Part of a small language model's weights: tied embeddings.
Each number is 500 + 50 x the weight over its row's rms, rounded and kept within 0 to 999. Layers, rows and columns count from 0. Numbers have three digits each. The size before them is the row's rms in percent of the matrix's.

# q: layer 4 attention query, 512x512, rms 0.0746, rows 0-19, columns 64-127
# k: layer 4 attention key, 512x512, rms 0.0729, rows 0-19, columns 64-127
q0 092:497478501568590545542458422540563437491467554474476434539519557503544503550447514518457435402490633559432410417511456498466515500494464475498565412453621502523482530535506494459521450514490506
k0 091:487428558550474470468460491460537488477467397580533535471467455502536402472506549592509411528537496529609448361498555555541435509513405577504463565475463513464421604555487530419477439535485543
q1 098:449488496436542550537412505517581506502508544497557455423514369447585606450461516553462497498482501449540417607585499495483445521454550537556391434485490471511483529479529449475441412423491528
k1 097:516576452455511519529611458524527490451567516533500479569556517466450547521364449503502520488499552540555508400485533564587500489544484546537472533417486494565615427572487559523541429477534508
q2 096:489528486527389489421468511444485472498473450549546534514524498512492464553448415415531473452450551539504445517516500458541384496543481501527568380506581532513510508511538476561484480565547451
k2 089:484474516410547530518456442499590533502455517548424448484488534419478490556543543560470444482434488582413454498536559459514453467533514529477493505526527521547399367443514556477550544502555500
q3 097:514580485473471602460521516514560475483441499498468559446469582556536579522546507430492597446461529500532454434484575542525438501534528482421514539543463421501441457523463448444530557423501564
k3 094:544434546488360457368433515514501476511509501390447477441500544535484492533518516519478481496522453455511529465541551420499527528536492503568532472546462476516554430424569508516539556556510562
q4 096:468451473522419503478451519497492518478526518507416528485566530473483489516601511509505547554525540554527544595553506567622514494447550573475494598464540580590597579526551531478485470440497495
k4 093:507607517422464463391432511491620487563453515519534474456469530472466469509515479499506481522566515504461503419471568519500506450478507485533447486504476419448513548435476549419570501523549538
q5 098:506520513472478483548438505571538519556462545501489406450597555533485476511500505468565489515534515403471519547579511486442545472439427453483464439499498328466486456532508464512515528519460509
k5 096:556510475501452518471572490574451510398539460444468459518467485493503539504448485453491420468465436475472499542426436470550505491585582540616544545449540466397519511671523487428516474539555470
q6 091:419539486584467470507451444546498482464488624589591528515551402530472443435481490480564494548502532463483518607437579472520480433399505606553483519501522477515559499549594536403591557484540546
k6 090:501451498352422494591544495505519511513553468533396444497517553437525507512582498466527459521403586430455516413516465429568465513523461562448554496419496540569511433438514503493532535457497535
q7 094:403482510511561459525465487554439528474424415494570460478523491412452506573477447547457508475495388542548548464428495376554474574537475531544562559547413548494373477499551557446509470492477435
k7 094:539374527444545545469506576443505447535491542587516567453506465521505361496459399500481556478527459505489513527549450549494562519502462436393459529431557418475475544517404434516503528509423509
q8 097:472552469498561417513522565515562581517447513521534566474551522489559493518350464445497468513436430484532548564475396477634538484465483478427489492540509573522522494471536477471499471456511379
k8 092:449563535600486518494463498492497475532544574518575504463525491546551465529640613525550493525525507508631510536496566493393547430480501497480415487494504441504431563539480541521448440535409460
q9 095:430493565439494577519524465546502577582488454593502513435500539488509438498482517474493503449432465433510527572466482588416517553532589467442503513481483454505503531554455503425461529531501468
k9 094:481506528553471462429551625504556472447518448608486492530574507486588564439378510568513502490369451460609516505507433451483476469437623512592516481466431490535563428465562427440524508468400585
q10 090:451511521445506464483496603619586454477511443475459497492534504470488548603647559501595510502496493549580561411586487418528446547501540511510555475346557544518595449555468486526507511498525547
k10 089:607538414527576509541533574480467375509563499609390548457563474508526542468454454448496495510497522471521479543478551560512541459519562518404533473521433484529446474455488445485521511430554522
q11 090:577505552538476469393405466523501595511408501492504512499571527482434513533351445548499487541446445528519577582452484430501524468492435446517513408587563448509510470474531502567401514581532487
k11 094:516460484617547551464509579508436496441632438428467525532476479431492585519519555536504531518534460488487566476599512513572463465457515502511473511482438494525536564470578540432584383469566453
q12 096:498495533591459480541477468398526459530490462546527566528399480496503555550496487457512615515505494560458441485514536476486417594472544532513566449531435524431530420464572460505531545441469546
k12 093:564532446422569604515570427489549408472377482454562436507471513487457498501436502531448381495579552526536571485509476450530463532501499465415519612623492522554529437532474540603576463497508582
q13 097:433528521482399356439541617423483489519584534536606508490361470450433549435470493575546601536443454459516523502480585480470553537442437572507562408480467481466471427531470519564581514536469489
k13 095:468501486427554607568485550551560515445490596457522516497484506473551473466426489598550451541406436539488552470509504435487530527434526519550454564466434482471549598464498507596603575496541462
q14 090:553488474590495418602499514468491500511439579461455415477534459512508474575523496472460525499511521524459449525523396531541513504535574513490518455438482543541562478464425500478539504505574500
k14 090:504488478615483540515525544404458571529514436542491537571422442559500513465515438554534505491495494502585462478505496544395594442470440485575514407510513525473527538535571477511522503472550496
q15 092:475413576513524545455529491607463531602499443558477556505483505441527493408444523404481516526550462527495517444532460536465423556551515562426452490450418501437421474373501441462452501548464477
k15 092:475615497477444492515473509540553507474470547539615444486483517554505429463479520538506504442427578526509553628433509555570492524492583465564555553584505485564455539554499516573427505494543514
q16 098:382385457462447556453469621420534431458538458489534460516499410482529506500556572575474461557423511491502534573494509466434531491387531557512484464578573470437469520403439501463500583583516455
k16 094:583529474517473544481515550575498465506490488557498508542469525513518367543474561481508532608558431544522526469525423503525441495424560419459444520449445487494521570492472512470431508502517487
q17 092:589469481508435503435467469567586552523449500532569488543498507529476501441416409576490399501429584472538539499505513467513458478461484509531471427575456427468477636506557590527510471514478499
k17 096:464515485526516520585448336538545444461506499543572484509450473583493466448531509573393509541453458508495471510516484509576511396553599510524441474478426511461525464490533530605514547485497480
q18 092:524532485494496558455564604476510491579486521527472491513530462386505479425505559479521610540491478529497470462557506502444565516556513571504528487494503579563479476495532445393432499515507482
k18 091:492567598480494436525437527474536451426469466416382466490412547542498467590496497493476397461552490523563483425555522513551521508534518534474526574543447498427465469511491500452466620585459581
q19 091:545498484586527556523439521481551551443466477526468526451524489433439462454426442510501475517480499498495483540514508502522479499496375387520566431511532499383514544529517542538490504437480403
k19 091:500546484431639579421461482519412456489556469430489448510531484491530457527560521492521476553445495577477440572550583482516481486508541475536394472518514569504422551544494482512463415468578456